Each number is 128 + 24 x the weight over its row's rms, rounded and kept within 0 to 255. Layers, rows and columns count from 0. The size above them is the row's rms in percent of the matrix's.

# layer 8 MLP up, 384x96, rms 0.211, rows 208-243, columns 0-95
size [105 112  46  97  96 101 111 110 118 111 107  97  94  27  99 107  87 109  99 119  93 103 120 120 122 120  90  78  95 107 104  90 119  79 109  90]
[[154 187 140 155  92 146 142 133  84 133 165 122 112 148 137 120 105 130 144  96 132 127 142  94 145  82 160 128  95 126 139 143 164 143 122 152  92 165 108 149 153  96 148 131 102 136 112 128 124 116 140 159 145 123 166 106 148 183 172 179 158 130 123 127 125 127 159 150 141 104 133  91 115  82 127 156 142  99 120  84 148 113 120 118  95 159 146 135 110  88 123 125 132 141 128 117]
 [153 153 163 122  95 153 117 131  54 136 117 114 152 122 112 126 165 123 120  82 140 112 120  61 162  74 153 135 123 118 104 111 142 139 111 124 104 167 139 143 130 139 134 126  82 112 124  75 127 150 119 129 150  99 114 116 143 117 123 128 151 105 118 101 143 164 117 121 163  81  97 167  88 140 118 143 166 134 122 158 144 136 103 112 126 134 101 120 101 118 118 134 102 142  95 121]
 [123 117 114 141 138 158 106 120  97 137 140 121 136 114 128  95 168 147 125 166 137 119 116 162 134 129 126 142 154  93 133 117 116  91 132 137 128 130  76 147 145  91 165 120 113 132 153 153 150 153 150 147  63 136 105 131 101 118 124 114 108 161 141 125 111 109 102 134 198 140 112 135 148 130 124 118 127 125  92 132 140 111 161 115 115 143 112 165 118 134 169  93  38 101 124 152]
 [ 90 110 162 146 148 124 141 121 156 152 102 100  96 116 123 118 104 133 101  99 146 109 145 101  88 119 138 197 119 128 111 147 158 145 154  77  77 110 146 159 139 171 121 169 130 153 126 146 161 132 138 195 114 152  97 138 115 120 115 124  82 150 128 110  82 103 140 119 127 171 107 134 109 122 117 115 149  92 142 126 137 127 152 100 138 129 147 113 129 130 109 133 150  99 115 133]
 [150  93 163 144 134 121 111 145 126 150 107 174  88 146  98 113  99 166 122 139 128 106 171 131 190 109 116 147 145 131 155 137 150  77 120 122 142 116 104 143 100 142 122 145 161 103 127 138 104 115 119 140 119 143 123 151 156 115  77 156 110 128 154  98 132  99 102 147 144 147  97 115 113 121 105 185 105 153 114 135  90 124 167 150 142  97 132 111 127 176 139  96  89 136 119 139]
 [121 126 124 142 131 104 125 155 148  99 106 162 116 144 130  85 101  95  97 154 107 171  95 107 168 114 155 114  92 103 105 175  75 142 126 148 123 113 107  93 145  98  89 126 119 126 125 103  84  98 144 121 113 132 146 130 132 120 121 137  97  98  95  81 122 136 127 122 158 127 119 127 145 148 116 148 119 131 146 185 175 163 141 159 113 129 136  96 106  87 104 107 107 108 125 112]
 [165 118 116 113 151 147 140 147 135 125 145 153 126 129 129  90  97 124 137 113 133 111 108 114 146 124 123 114 117  81 118 151 119 187 179  95 132 103 133 178  73 116 156 118 147  87 108 130 121 159 155 137 155 104 136 117 144 168  79 170 130 167 129 165 146 133  83 143 130 129 145  98 112 115 130 118 162 118  99 111 142 137 111 152 116 140 124  87 132  93 174  93 145 135 131 123]
 [112 121 129 152 111 107 118 119 131 161 135 127 109 127 138 122  78 103 132  83 107 107 117 121 106 167 131 137 126 141 138 133 183  99  57 145 124 118 102 134  97 142 120 129 131 142  74 113 169 130  91 139 150 133 111 145 122 144 108 107 148 151 125  90 131 121 147 136 149  97 126 148 123  89 120 118  88 134 183 148  67 103 128 144  98 110 139  77 109 106 131 130 141 169 122 146]
 [142 148 118 128 139 112  78 145 124 113 147 173 120 169 142 114 114 108 108 126 106 129  89  96 106 130 168 110 112 142 121 116 147 168 128  90  93 132 178 137 162 131  91 166 196 106 103  98 119 151 147 161 172 120 118 144 111 154 118 120 127 111 134 114 139 137  61 121 127  80 155 109 107 134 157 120 113 130 106  93 136 125 122 112 158 132 148 114 128 104 119 142 150 145 109 151]
 [113 186 110 108 150 126 159 116  89  92 104 151 166 112 132 156 140 117 122 115 176 138 121 165 140  80 137  68  99 103 132 113 108 130 150 161 118 157 123 139 117 134 142 173 146 115 182  96 143 141 171 119 107 137 131 124 132 183 122 108 147 149 161 102 116 108  92 101 141 129 154 103 112 153 130 154 117 134 153 128 107 114 111 154 150 114 135 144 132 163 144 128 151 121 106 149]
 [145  81 135 164 137 140 125 168  74 114 152 137 140 134 133 132 110 141 130 142 106 111 150 144 144 132 149 128 107 123  81 121  62 116 146 141 123 161 150 115 107 127 135 156 131 118 142 107 182 131 147  84 110 111  95 134 147 105 110 101 123 160  95 120 105 130 154 118 128 157 119 145 125  87 102 150 157 117 107  92 137 157 145 170 169 105 154  86  90 154 168 122 130 117 107 136]
 [123 128 106 107 153  83 138 136 116 104 148 133  72  88 134 141 120 136 114 165 161 159 130  98 103 100 139 124 146 153 137 113 122 153 165 142 151  74 125 103 146 123 145 151 157  96 190 139 143 133 121 109 115 113 149 120 152 165 129 174 175 119 137 140  97 137  83 137 156 111 125 139 129 144 144 151 114  66 131 156 114 155 154 142 113 116 127 145 135 141 162 145 127 173 133 115]
 [138 189  97 136 129 155 160 103 109 136 106 158 154  78 111 166 124 118  95  94 105 118 152 141 176 155  99 117 104 124 158 138 113  77 112 111 151 118 119 146 124 140 149 153 121 116 127  90 130 151  93 134 102 119  93 149 166 138 132 129  85 106 125  80 119 150  94 129 150 128 117 129  81 116 113 120 130 153 116 127 129 129 157 122 128 160 127 155 149  70 113 152 121 140 100 141]
 [ 96 158 119 108 154 128  99 138 146  91 127 153  89 112 111 128 134  94 196 170  75 109 148 149 123 151 128 111 130 131 139 100 106 135 135 140 127 176 123 146 194 152  98 143 132 143 102 112 166 104 132 178 134 107 134 128 122 136 136 133 125 161 102 118 165  95 135 102 142 121 151 127 159 170 129 171 136 122 129 116 114 119 125 116 134 175 139 109 109 125 158  99 105 145 144 155]
 [124 171 114 126  98 103 103 103 130 101 135 107 119  99 140 151 170 109 144  97 149 119 105 156 137 137  75 135 131 107 136 131 147 166 120  95 124 113  71 136 170 133 137 148 123 121 110 119 127 145 141 103 160 124 162 128 106 132 150 128 130  96  87 163 130 147 133 146 138  79 127 140 183 142  86 168 143 121 132 160 152 105 129 154  80 137 119 160 164 136 115 106 108 144  93 159]
 [110 149 108 135  91 123 171 138 108 119 128 172 111 135 160 128 111 171 135  99  97 144 138  90 136 104 158 136 108 113 140 143 139 176 108 160 130 114 140 128 135 145 131 177 102 106 143 174 134 119 152 122 130 141 124 122 130 141 192 169 132 103  79 126 144 141  87 153 117 133 154 113 174 174  93 132 132 181 123 155  89 143 119 123 114 146 156 132 131 126 109 122  95 144 120 149]
 [138  87 118  94 114 157 131  98 143 105 178 101 113 132 134 118  99 110 125 146 127 157 130 150 126 150 109 155 118 144 104 125 108 125  98 108 141 143  90 143 131 127 108 153 155 158 116  70 106 183 112 156 160  96  93 102 113 110 131 127 137 112  78 108 125 142 138 136  81  50 124 126  79 147 118 148 116 156  95 110 145 118 128 118 126 114 134 148 120 137 111 132 164 139 160 125]
 [153 109  96 110 137 140  90 150 106  96 140  86 109 125 130  95 117 124 150 157 121 136 151 151 153 130 127 153  95 169 117 148  92 111 116 127 130 114 117 105 141 126 126 123  82 126 123 112  91 125 188 129 125 144 119 166 136 121 148 125 151 126 103 106 134 137  92 152 120 117 136 151 166  98 140 188 146 121 115 123 143 134 145 180 139  83 118 140 155 112 126  59  83 142 166 121]
 [145  97 139 125 111 143 104 137 115 117 155 135  89  97 143 108 133 111 126 107  66 144 116 184 133 136 163 117 126 137 136 137 150 120 111 137 145 145 168 133  93 168 103 130 131 156 150 106 102 134 141 122 128 123 146  97 188 135 143  96 166 135 198 145 124  98  98 129 129 105 134 131 142 138 178 143 122 151 118 157 153 142 109  90 143 119 134 114 161 163 148 127  82 122 160 152]
 [162 105 158 109 141  95 164 140 105 141  95 165 169  95 145 155 123 109 138 121 114 148 109 119 129  78 177 146 154  99 122 135 160 133 160 141 121 127 129 133 103 114 129 158 146 103 118 118 149 134 125  96 115 172 147 129 105 160  92 139 154 141 191 101 105 133  96 118 136 108 107 143 163 138 155 132 154 103 168 131 127 128 105 102 112 107 152 138 151 139 132 137 191 151 153 111]
 [ 93 127 157 142 117 115 147 101 104 115 125 165 146 110 135 141 127  98 111 127  79  90 114 135 104 100  98 163 138 119 130 136  92 101 161  91 145  89  96 142 107  85 122 123 127 144 168  93  97 149 125 137 110 164 147 150 113  99 139  99  93 128 137 205  95 102 125 123 153 121 132 158 106 103 141 142 113  99 159 139 126  79 116 137 113 136 152 140 132 133 155 121 125 137 142  83]
 [164 155 142 127 138 114 116 158 136  82 166 102 146 127 116 117 139 139 132 103 150 144 177 118 135 111 121 120 129  93 133 141  99  79 144 193 142 137 130 159  99 156 158 126 141 101 116 183 141 182 158 134 152 163 131 122 140 141 116  89 133 141 108 143 154 176 115 125 112  84 106 104 113 125 121 113 116 102 142 104 131 147 143 198 145 143 139 131 104 114 129 138 128 100 145 119]
 [139 110 103 148  94 166 119 200  96  93  96 124 123 138 160 111 130 122 151 141 127 124 125 122 113 158 143 149 148 120 127 115 129 162 130 111 122 152 170 128  59  87 106 134  88 130 108 114 121 168 148 151 142 138  85 132 105  78 153 147 130 104 131 138 152 127 128 100 106 113 163 127 111 122 143 144 116 137 118 142 125 134 150 144  67  85 161 140  82 108 118 124 129 126 138 107]
 [ 72 125 179 105 143 126  98  93 144 139 152 113 129 121 130 128 141 139 112 142 120 134 152 133 164 122 148 134 106 125 123 176 117 108 113 107  95 119 124 118  91 109 126 193 185 124 150 136 155 137 119 155 146 137 131 168  86 132 110 117 128 133 107 172 110 154 118 154 167  96 125 181 124 121 154 155 138 129 146 144 173 115 162 108 141 159 125 162 107 128 112 108 157 115 149 162]
 [108 174 109 120 138 122 116 122 152 148 129 104 104 144 136 110  91 120  94 101 130 116 138  96 153 160 141 120 120 117 141 139 120 116 141 145 126 130 136 165 128  84  97 122 136 109  93 139 138  97 149 151 102 154  80 139 180 138 118 143 131 182 106 136 170  75 105 140  84 125 115 116 168 136 154 134 149  42 161 150 115 112 143 114 115 121 106 138 111 117 128 131 111  98 110 130]
 [141 148 108 103 143 133 122 121 154 105 150  97 111 126 163  73 101 137 117 124  95 163 157 166 120 116 143 114 100  87 137 117 115 120 123 112 123  75  88 145 144 151 145 174 113 148 179 153 125 113 107 130 136 137 166 169 146  88 138 158 146 124 103 148 137 109  92 122 126 118 106 140 137 109 151 160 126 108 113 137 150 140 161 111 117 102 128 121 138  83 134 149  85 116 104  68]
 [153 166 139 125  94 139 145 144 134 142 143 130  94 115 123 107 111 135 139 126 102 135 108 144 112 133 113 106 124 141 137  92  35 154 159  86 120 112 126 114 111 148  59  77 160 167 137 116 107 138 169  96 114 141 112  87 128 125 125 128 155 123 121 129  96 101 107 163 107 122 138 114 149 147 115 122 108 149 135 120 163 117 148 156 105 116 147 118 138 140 130 180 148 106 153 108]
 [161 124 145 121 159 153 127 163  81 160 155 116 125 115 111 143 149 132 153 156 152 137 124 180 130 194 137 112 154 149 137 113  99 115 138 114 132 125 164 146 101 127 112 195 141 124 130 139 158 138 141 132 137  99 107 127 116 145  98  93 137 126 138  98  98 166 121 141 135 177 149 126  90  93 172 150 101 115 109 139 117 129 146  81 111 128 104 123 110 143 152 151 119  88 111 157]
 [157 119 117 115 166 130 110 151 177 146 167 118 129 132 158 133 122 110 167 131 130 125 130 141 129 143 131 122 101 111 110 119 129 118 118 157 141 135 144 124 114  91 110 118 158 118  73 125  89 121 131  97  95 145 135 123 118  99  82 161 105 118 144 159 167 143 120 102 161 152 119  75 113 101 133 159 133 118 175 176 100 159 141 195 123 106 140 113 136 134 165 103  95 135 150 152]
 [133 135 125  95 122 175 126 112 115 123 109 149 124 143 130 105 130 124  99 126 154 122 112 123 154 126 112 144 135 106 131 129 104 140  86  88 164 173 137 153  83 140 136 136 104 177 146 130  85 115 132 170 136 145 136 128 159 150 116 132 143 130 109 123 109 111 106 162 161 162 114 167 129 117 122 113 133 149 113 109 192 126 154 113  97  92 123 149 127  67 170 191 104 137 115 108]
 [118 170 161 114 119 125 124 134 129 148 130 205 120 117 108 116  86 115 114 135  90 164 130  90 107  70 170 122 122 145 130 108 119 120  80  85 128 117 138  96 114 102 115 138 118 121 109  88 114  78 150 155 174 146  71 134 118 102 106 127 125 122 134 103 152 129 157 144 112 112 143 106  92 104 132 162 142 110 118 130 126 122 138 124 152 108 120 150  96 132 147 109 131  99 136  96]
 [111 147  90  77 139 135 106 130 167  86 156 106 171  98 111 137 151 154 105 147 163 143 168 128 100 162 106 107 145  97 164 131 108 136 194  89  78 133 151 128 127 140 105 140 138 110 121 120 102 139 154 136 102 157 114 119 139 122 109 113 147 127 124  96 142 149 108 115 124  99 116 125 113 118 128 140 118 129  87 129 135 116 156 118 125 113  98 142 153 157 100 126 127 195 115 172]
 [162 123 105 163  98 113 106 124 131 148 115 169 135 124 140 148 145 120 153 173 142 137 168  91 163 152 132 159 139 127 120 144  97  84 135 110 172 127 145  97  88 126 109 128 127 135  92 145 146 104 127  96 152 104 111 139 163 161  85 128 144 136 143 134  86 150 124 131  94  95 134 114 137 130  94 112 112 155 149 136 100 185 148 110 124 136 105 114  94 129  87 107 111 181 133 149]
 [ 86 137 110  82 132 123 131 167 175 122 147 140 135 137 126 111 133 101 125 111 121 134 146  67 151 113 157 133  96 117 112 115  79 140 128 149  91 111 154 110 129 199  96 118 165 142 131 121 150 141 156 126 112 152 105 144 145 172 128 111  72 124 133  99 153 113 159 130 136 152 136 159 110 110 118 155 115 132 144  95 151 131 170 168 132 154 158 108 121 165 133 113 119 132 125 101]
 [116 145 108 120  98 108 171 147 114 129  92  95 155 131 145  87 121 147 170 114  88 143  97 125 129 130 167 167 126 130 130 117  94 141 137 134 107 137 131 169 135 155  94 167 119  99 117 116 110 109 150 153 143 138 148 115 127  66  83 151 144 109 104 119 171 151 128 146 157 113 115 121 139 128 145 130 128 173 121 148 108 124 127 119 135 122 135  94 123 174  67 120 111 169  88 103]
 [ 87 143 118 117 166  76 100  95 129 149 108  80 139 135 157 153 141  82 124 163 138 138 212  88 148 123 103 137 111  88  96 152  89 123 105 108  94 126 146 147 120 128 136 122 129 139 118 157 120 125 137 116 119 100 125 154 123 136 122 114 128 141  97  92 130 138 113 107 165  98 100 159  93 154 116 123 140 128 117 158 105 159 117 141 153  97 159 123 161 141 131 110 125 111 136 100]]
# layer 8 MLP down (transposed), 384x96, rms 0.0493, rows 208-243, columns 0-95
size [100 117  51  96  96 102 106 118 116 120  97 102  90  21  96 105  89 102 101 128  96 104 117 116 116 118  82  81  90 101 102  91 118  78 111  87]
[[143 155 100 142 152  99  99 115 116 138 121  96 139 128 149 158 159 118 112 127 105 120 108 149 145 180 161 128  74 136 155 116 114 149 118 114 118 111 126 118 121 106 162 125  94 101 144 145 108 126  96 125 145  89 132 130 132 132 150  95  99 164 152  77 149 123 105 154 146 132 130 111 127 125 144 181 172 101 110 105 145  85  94 154 159  89 115 130  97  96 110 105 157 138  89 155]
 [123 107 140 117 109 116 121 112 124  95 130 103 129 112 120  95 110 128 159 162 137 152 130 102 130 104 147 123 105 130 128 194 105  92 130 173 145 124 127 136 106 168 134 134 102 102 164 131 154  82  94 156 145 117  88 128 109 124 146  97 113 109 142 151 129 132 102 147 131 136 135 172 139 100  84 132 148 105 114  99 131 162 174 153 127 123 145 120 140 154 103  66  82 112  93 162]
 [138 145 168 151 145  92 127 177 126 134 150 147 143 110 172  86 115 150 111  99  96 174 129 143  96 144 129 142 112 120 145 104 156 149 137 110 134 140 151 155 106 135 142 166 114 153  98  88 140 154 141 106 100 112 161 129 149 126 144  82 113 100 113 149 174 146 130 152 142 157 124 123 109 127 134 132 126 141 111 144 157 122 192 150 108 128  84  95 151 106 101 147  96 169 142 111]
 [103 110 115  92 119 110 131 134 103 131 122 110 135 159 171 123  92 137 107  93 152 164 110  95 122 129 164 131 122 145 101 123 127 114 114 113 119 119 111 128  94 162 110 118 112 133 120 111 129 145 101 106 162 109 129 132 106 124 158 174 151 145  90 195 144 118 131 106 153 198  97 161 178  98 146 126 141  94  84 102 138 134 133 151 133 117 126 158 157 134 129  97 106 109 165 136]
 [144 129 126 137 111 121 130  93 126 149 134 129 141 135 171 103 144 135 139 159 166 119 136 159 109 155 135 146  98 105 120 117 154 173 118 121 145 130 176  95 128 121 131 103 138  90 123 150 125 126  99 137  86  92 134  96 116 154 131  86 108 140 120 137 107 155 127 183 112 116 135  70 107  68 113 131 171  96  73 128 165 125 117 126 119 151 166 131 127 143 136  76 141 127 143 152]
 [124 151 117 152  66 132 150 107 144 153 170  97 125 128 124 120 131 127 113 155 131 107  95 139 141 126 131 138 130 144 156 112 139 112 166 115 142 138 131 122 104 157 153  99  97 155 143 148 139  96  36 162  85 135 118 132 113  85 103  91 134 120 124 175 109 145 147 133 119 111 134 136 116 127 150  93  79 141 142 111 149 124 137 118 105 170 125 102 144 133 128  89 132 107  81 131]
 [153  94 131 134  98 116  90 126 138 112 107 137 148 127 114 139 135 105 137 112 108  95 141 148 154 151  79 113 171 147 124 112 114 100 119 131 128 131  81  81 143 142 112 102  97 166 160 105  97 124 104 131 116 111 139 111 105 113 120 134 167 162 121 106 120 103 130  98 133  62  99 118  97 131 137 101 129 122 145 122 147 147 111 128 159  60 118  89 160 120 116  88 152 100 127 165]
 [133 109 113 148 139 154 130 156 114 137 164 110  99 129 145 119  93 130 126  63 137 131 116 123 116 135 143 129 116 127 117 122 140 135  82 170 155 141 117 142 160 129 151  95  88  98 157 112 154  91  97 116 100 142 130  85 114 142 147 128 149 100 142 201 114  92  84 103 117 122 175 149 108 145 143 175 142 119 117 126 118 136 114 114 144 125 101 148 151 119  97 124 152 138 104 179]
 [135 129 123 123 117 166 155 127 103 131 136 168 139 118 122 152 128 152 125 159 126 141 137 150 139 134 147 160 158 141 148 146  96 113 162  99  75 184 158 117 127 115  86 116 159 137 119 137 112 113 140 102 117 138 132 156 138 197 171 147 131 131 135 118 147  96 110 135  82 139 146 111 122 141 173 123 159 153  91 170 140 182 149 107 158 145 126 143 133 143  89 127  99 100 129 152]
 [132  94 146 110 128 106 118 138 154 149 148 125  84  83 107 151  80 135 126 142 108 148  86 152 133 144 146 128 146 128 158  85  76  98 106 125 152 111 141 127 127 173 104 132 146 156 149  88 151 124 105 158  85 103 109 155 109  95 136 142 182 123 114 106 142 100 178 161 142 119 112 126 131 151 127 135 131 110 131 175 111 130 141 123 126 135 180 183 137 127 124 113 123 127 133 112]
 [164 108  78  90 162  94 122 100 144 125 102 134 141  89 116 126 166 152  72 136 149 122 164 137 119 107 125 121 130 132 139 128 138 160 125 141 167 111 107 115  93 118 127 166 132 168 113 152 162 159 107 127 157 117 155 166 131 105  86 151 110  94 117 105 165 125  96 136 148 127 133 134  99 160 141 102  82 113 129 138 100 119 122 117 137 117 127 170 120 134 105  85 150 150 139 169]
 [147 137 128 111  92 127 100 154 149 145 109 123  98 161 167  83 118 144 129 106 138 140  88  79 129 131 129 173 156 178 173 137 156 102 153 148 142 138 112 117 100 105  82 107 120 138  83 135 157 138 134 144  84 114  87 152 134 166  98 162 161 137  96 129 136 117 105 106 128 140 139 117 103 102  95 143 138 143 121 144 131 133 136  98 135 107 125 107 160 102 140 117  84 120 162 129]
 [154 125 141 112 138 102 121  86 121 113 105 141 120  72 133  79 109 108 137 116 121 124  99 105 133 100  97 133 137 139 146 110 122 122 134 145 126 136 106 145 143 139 139 107 150 126 124 143  96 119 143 143 133  80 108 103 121  94 160 147 140 121 145  69 110 153 185 114 126 108 102 162 123 102 130 122 118 151 140 169  77 104 133 100 154 114 117 159  80 141 157  81 116  68 113 148]
 [142 123 132 152 144 127 116 125 136 118 124  98  97  93 117 135 101 111 120 174 142 115 159 168 169 168 127 127 160 118  97 126 164 156  95 142 145 174 105 134 154 136 104 151 144 120 132 147 109 136 121 176 158 130 130 144 114 135 130 175 159 176 137 131 138 113 128 130 131 141 190 141 135  91 135 180 121 119 145 130 118 159 148 164 130 129  87 140 145 127 166 121 113 153 156  68]
 [ 98  96 114 115 132 150 146 120  91  86 167 140 135  54 112 149  82  86 138 132 150 151 160 179 141 155 128 124 124 133 116 123 109 148  91 145 130 137  62 104  83 129 116 133 139 104 175 168 146 101 133 150 153 156 134 148 122 118 118  87 142 141 116 105 113 123  73 123 138 134 148 146 133 148 124 133 122 143 132 133 117 108 127 144 144 129 110 110 149 100 161 103 121 152 135 151]
 [132 163 117 105 135 141 137 142 115 102  91 128 140 118 168 146 157 104 147 137 127 141 132 117 166  93 105 170 133 109 155 137 135 149 123 127 119  87 113 143 130 146  82 141 127 161 136 148 121 126 145 142  99 128 155 164 122  92  84 144 158 144  78  95 130  89 133 175 163 144 106 150 119 143 121 135 135 141 121 164 133 132 137 182 129 135 196 110 122 141 116 167 150 120 169  90]
 [149 130 161 124 115 129 114 110 161  95 120 124 124 132 110  73 122 104 135 129 137 129 117 107  94 105 123 113 114 170 149 116 183 151  95 120 128  88 159 142 131  94 160 132  88 124 130 154 178  99 125 104  98 143 114  89 164 118 130 134 133 101 141 161 131  91 136 157 132 167 106 134 128 117 101 109 133 166 164 143 177 156 141 135 134 121 124 109 137 164 107 134 177 171 146 154]
 [ 67 111 140 125 124 136 141 113 131  99  90 125  85 108 105 117 151 149 107  86 131 125 122 146 133 126 143 129 157 172 153 139 101 156 138  88 140 128 118 143 143 146 187 112 136 164 147 120 120 127 157 133 161 103 198 156 106 167 116 114 118 136 104  80 150 139 129 139 127 135 102 137 103 156 133  90 122 163 145 123 164 176 109 131 122 146 153 119 141 119 118 143 124 159 150 168]
 [119 157 108 115 134 125 114  62 136 134 126 172 139 117 132 153 117  85 114 121 120 163 162  87 161 113 120 124  97 131 106 186 140 150 131 114 113 140 152 131  96 134 148  94 147 138 137 131 139 126 143  91 140 127 123 134  94 158 181 125 124 142 172 122 147 130 157 115 114 120 121 117 132 136 131  68 201 153 135 101 124 152  99 126 134 143 116 116 118  95 143 168 131 147 150  88]
 [115 137 111 125 127 103 106 118  96 113 146 129 132 103 160 195 162 112 109 118 154 135 122 116 148 131 144 144 116 135 144 112 153 107 160 133 161 110 139 161 171  92 166 101  88 187 125 148 171 112 100 160 122 106 163 130 120 123 116 125 108 177  92 138 142 114 163  72 118  79 124  98 126 126 145 132 135 133 128 154 142 120 107  94 124 121 107 163 124 104 111 108 165 134 138 140]
 [185  97 142 122 190 123 151 145 111 138 129 156 162 146 142 156 125 113 126 150 146 115 173 106 143 113 121 111 138 130 128 144  95 165 134  96 135 143 160 153 156 169 112 130 165 155 122 175 112 100 161 177 169  76 133 120 103 135 103 116 116 123  86 141 160 151 124 133 141 154 128  93 160 137 122 127 136 126  88 127 100 143 146 123 119 106 130  94 101 115 121 143 129 150  95 143]
 [ 75  82 137 147 117 132 101 149 122 141  64 175 128 145  90  82  73 115 104 132 138 143 147 115 119 143 102 138 152 116 115  96  98 116 144 137 144 143 128 143 114 123 124 134 107 178 102 118 100  93 105 115 139  99  74 130 121 130 135 147 142 119 143 103 143 166  69 127 122 114 104 118 152 152 161 154 145 137 137 130 110 121 144 140 165 128  92 140 137 170 118 134 107 153 133 117]
 [159 114 138 142  84 130 102 151 148 105 122 117 148 123 143  95 168 122 123 159 135 114  95 134 115 116  96 157 118  96 114 165 179  70 157 134 122 134 133 158  75 115 141 144 158  70 115 185 138 114 133 138 148 161 160 123 138 115 116 163 118 127 118 140 111 112 128 128 177 120 133 146 134 165  98 102 115 126 100 130 120 111 100 109 104 145 169 121 138 116 121 159 135 125 123 177]
 [140 126 119 126 121 119 119 117 120 131 152 114 146  95 107 139  94 166 101 148 102 143 114 131 111  89 130 118 121 116 121 164  96 150  95 169 115 136 135 116 156 110  81 162 122  87 161 150 147 105 137 147 138 164 188 132 136 117 143  85 127 109 141 136 129 103  98 166 122  83 151  88 122 162 158 134 142 133 123  88 144 107 137 136 108 138 163 138 151 157 120  71 122  93  92 157]
 [164 125  68 136 139 134 102  98  92 103 103  98 107 119 110 143 125 151 154 159 126 139 103 133 110 135 165 137 116 141 135 149 116  93  90  92 124  80 122 170  98 160 125  95  74 125 121 104 127 123 143 138 128 131  94  80 102 120 145 125 167  88 122 113 124 129 128 149 115 135 169 169 138 115 101 102 123 176 162 120 110 137 132  83 126 135 144 157 115 134 132 154  90 142 120 114]
 [133 124  92 126 113  76 148 152 115 159 152  91 113 145 128 141 126 106 167 132 126 115  99 130 129 154 153 116 115 103 100  84 153 137 111 141  98 116 149  69  99 102 142 166 126 123 133 105 107 170 136 135  93 157 164 145 151 174 169 123 120 110  87 132 117 103 125 114 106 135 158  94  72 108 131 139 144 157 142 120 121 141 147 131 156 164 141 164 141  95 115 158 138 117 118 154]
 [ 95 156 108 128 118 133 112 123 167 153 128 116 152 121 122 149 119  84 126 127 139  90 136 102 177  62 110 127 109 169 138 152 143 158  85 142 139 109 106  82 113 134 176 132 144 137 110 126 108 123 109 139 103 144 101 112 127  96  98 122  81 122 134 129 156 154 126  90 109 134 105  95 105 139 110 101 144 139 138 113 174 174 112 121 144  95 136  88 132 108 100  93 116 159 128 117]
 [ 81 124 118 139 133 128 138 119 123 115 184 124 114 112 152 136 114 131  80 132 135 128  75 119 121 153 139  89  64 142 120 156 103 138 114 107 197 105 130 140 120 155 135 113 121 117 155 144 134 139 125 105 134 127 125 113  99 113 110 113 131 162 173 141 143 114 137 114 119 152 140 136 103  81 170 129 109 113  77 138 115 144 141 131 119 184 145 110 162 122  91  81  97 124 147 114]
 [144 156 132 133 120 128 112 129 135 119 122 122 147 162 119 155 154 107 117 128 148 103 135 126 125 107 154 111 135 161 111 125 135 125 204 155 179 116 123 103 136 155 200 134 118  95 109 149 117 131 130 140 150 129 105 114 131 134 188 116  98 147 172 125 143 114  69 113 137 114 117 132 115 128 144 111 146 102  99  83 151 120 118 142 113 125 120 143  99  79  79 153 141 126 131  75]
 [ 96 160 125  94  97 123 165 132 114 157 143 113 142  99 102 116 110 140 154 128 108 127  75 106  92 107 142 157 173 179 145 117 179 109 137 108 133 153 143 152 131 176 130 105 117 150 125 112  78 111 145 156 122 108 115 143 123 105 112 140 138 158 154 100  86 126  97 118 132 115 162  89 140 147 117 113 109 148 123 140  86 107 163 118 126 120 110 122 115 165 105 137 142 178  96 136]
 [171 153 139 131 142 120 142 155 107  80 121 159 168 141 144 109 129 146 135 162 138  97 161 108 116 152 176 108 107  49 143 159 119 124 187 130 113 127 162  90 134 146 145 120 129 105 115 132 114 126 124 131 143 108 131  94 113 108 135 151 121 143 112 164  90 113 142 109 144 100 160 136 114 130 124 150 143 139  97  98 135 139 169 128 129 184 107 106 149 105 137  97 113 131  88 119]
 [135 112 146 131  83  78 115 135 118 147 117 158 114 126 149 130 134 159 144 123 113 125  90 149 115 151  91 140 118 115 130 152 191 139 127 138 137 147 102 157 151 103 137 206 125 118 151 136 127 105 103 145 125 160 128  97 123 111 121 118 123 149 171 108 120 129 158 145 167 116 148 109 109  67 144 157 120 120 112 174 150 100 118 113 140 128 136 134 118 147  93  88 136  70 120 150]
 [112  98 120 128 123  99 204 172 136 105 155 134 156 126 149 114 159 100  88 131 107 133 125 128 155 106 164  85 122 144 136 142 166 156 114 138  88 141 121 127 133 137 117 133 113 130 112 136 158  95 139 101 116 117 172 126 140 118 119 100 124 129 143 137 167 123 121 126 109 156 100 132 175 116 136  94 119 132 159 153  93 136 142 111 115 159 123 140 126 122 118 166  91 178 116 198]
 [211 147 142 132 166 143 104 130 124 120 165 127  94 115 158 100 129 147 142 129 122 159 145 145 119 156  79 123 133 163 114 117 146 131 128 140 110 128 117 137 100  99 119 100 121 119 142 124 171 103  96 128 113 136 114 147 120 112 157 169 175 119 122  97 153 110 142 129 124 141  61 130 146  85 161 160 132 155 108 144 103 129  85 124 146 115 127 142 139 124  78 111 101  91 142 125]
 [133 141 115 156 136 133 152 102 127 106 159 141 134 104 119  86 134 122 114 119 138 124 114 145 134 126 116 126  97 105  90 121  83 145 138  92 143  62 154  86 141 104 137  98 131  98 117 166 145 118 135 140 119 111 129 121 120  97 114 138 127 162 109 147  92 119 120 133 134 183 146 152 132 166 107  75 118 144 114 144 125  94  90  76 176 124 114 135 137 165 101 143 187 130 154 136]
 [133 144 139 126 108 129 161 131 151 151 109 131 122 125 101 149 118 117 192  99 127 125 154 113 123 112 130 125 128 135 107 100 100 140 115 157 173 108 145 152 181  98 171 151 112  92 112  92 114  89 172 143 151  99 149 157 141 109 124  85 131 136 151 125 107 123 111  81 139 127 110 159 132 162 114 119 119 141 103 111  58 143 152 125 121 149 107 140 124 104 132 122 122 140 146  65]]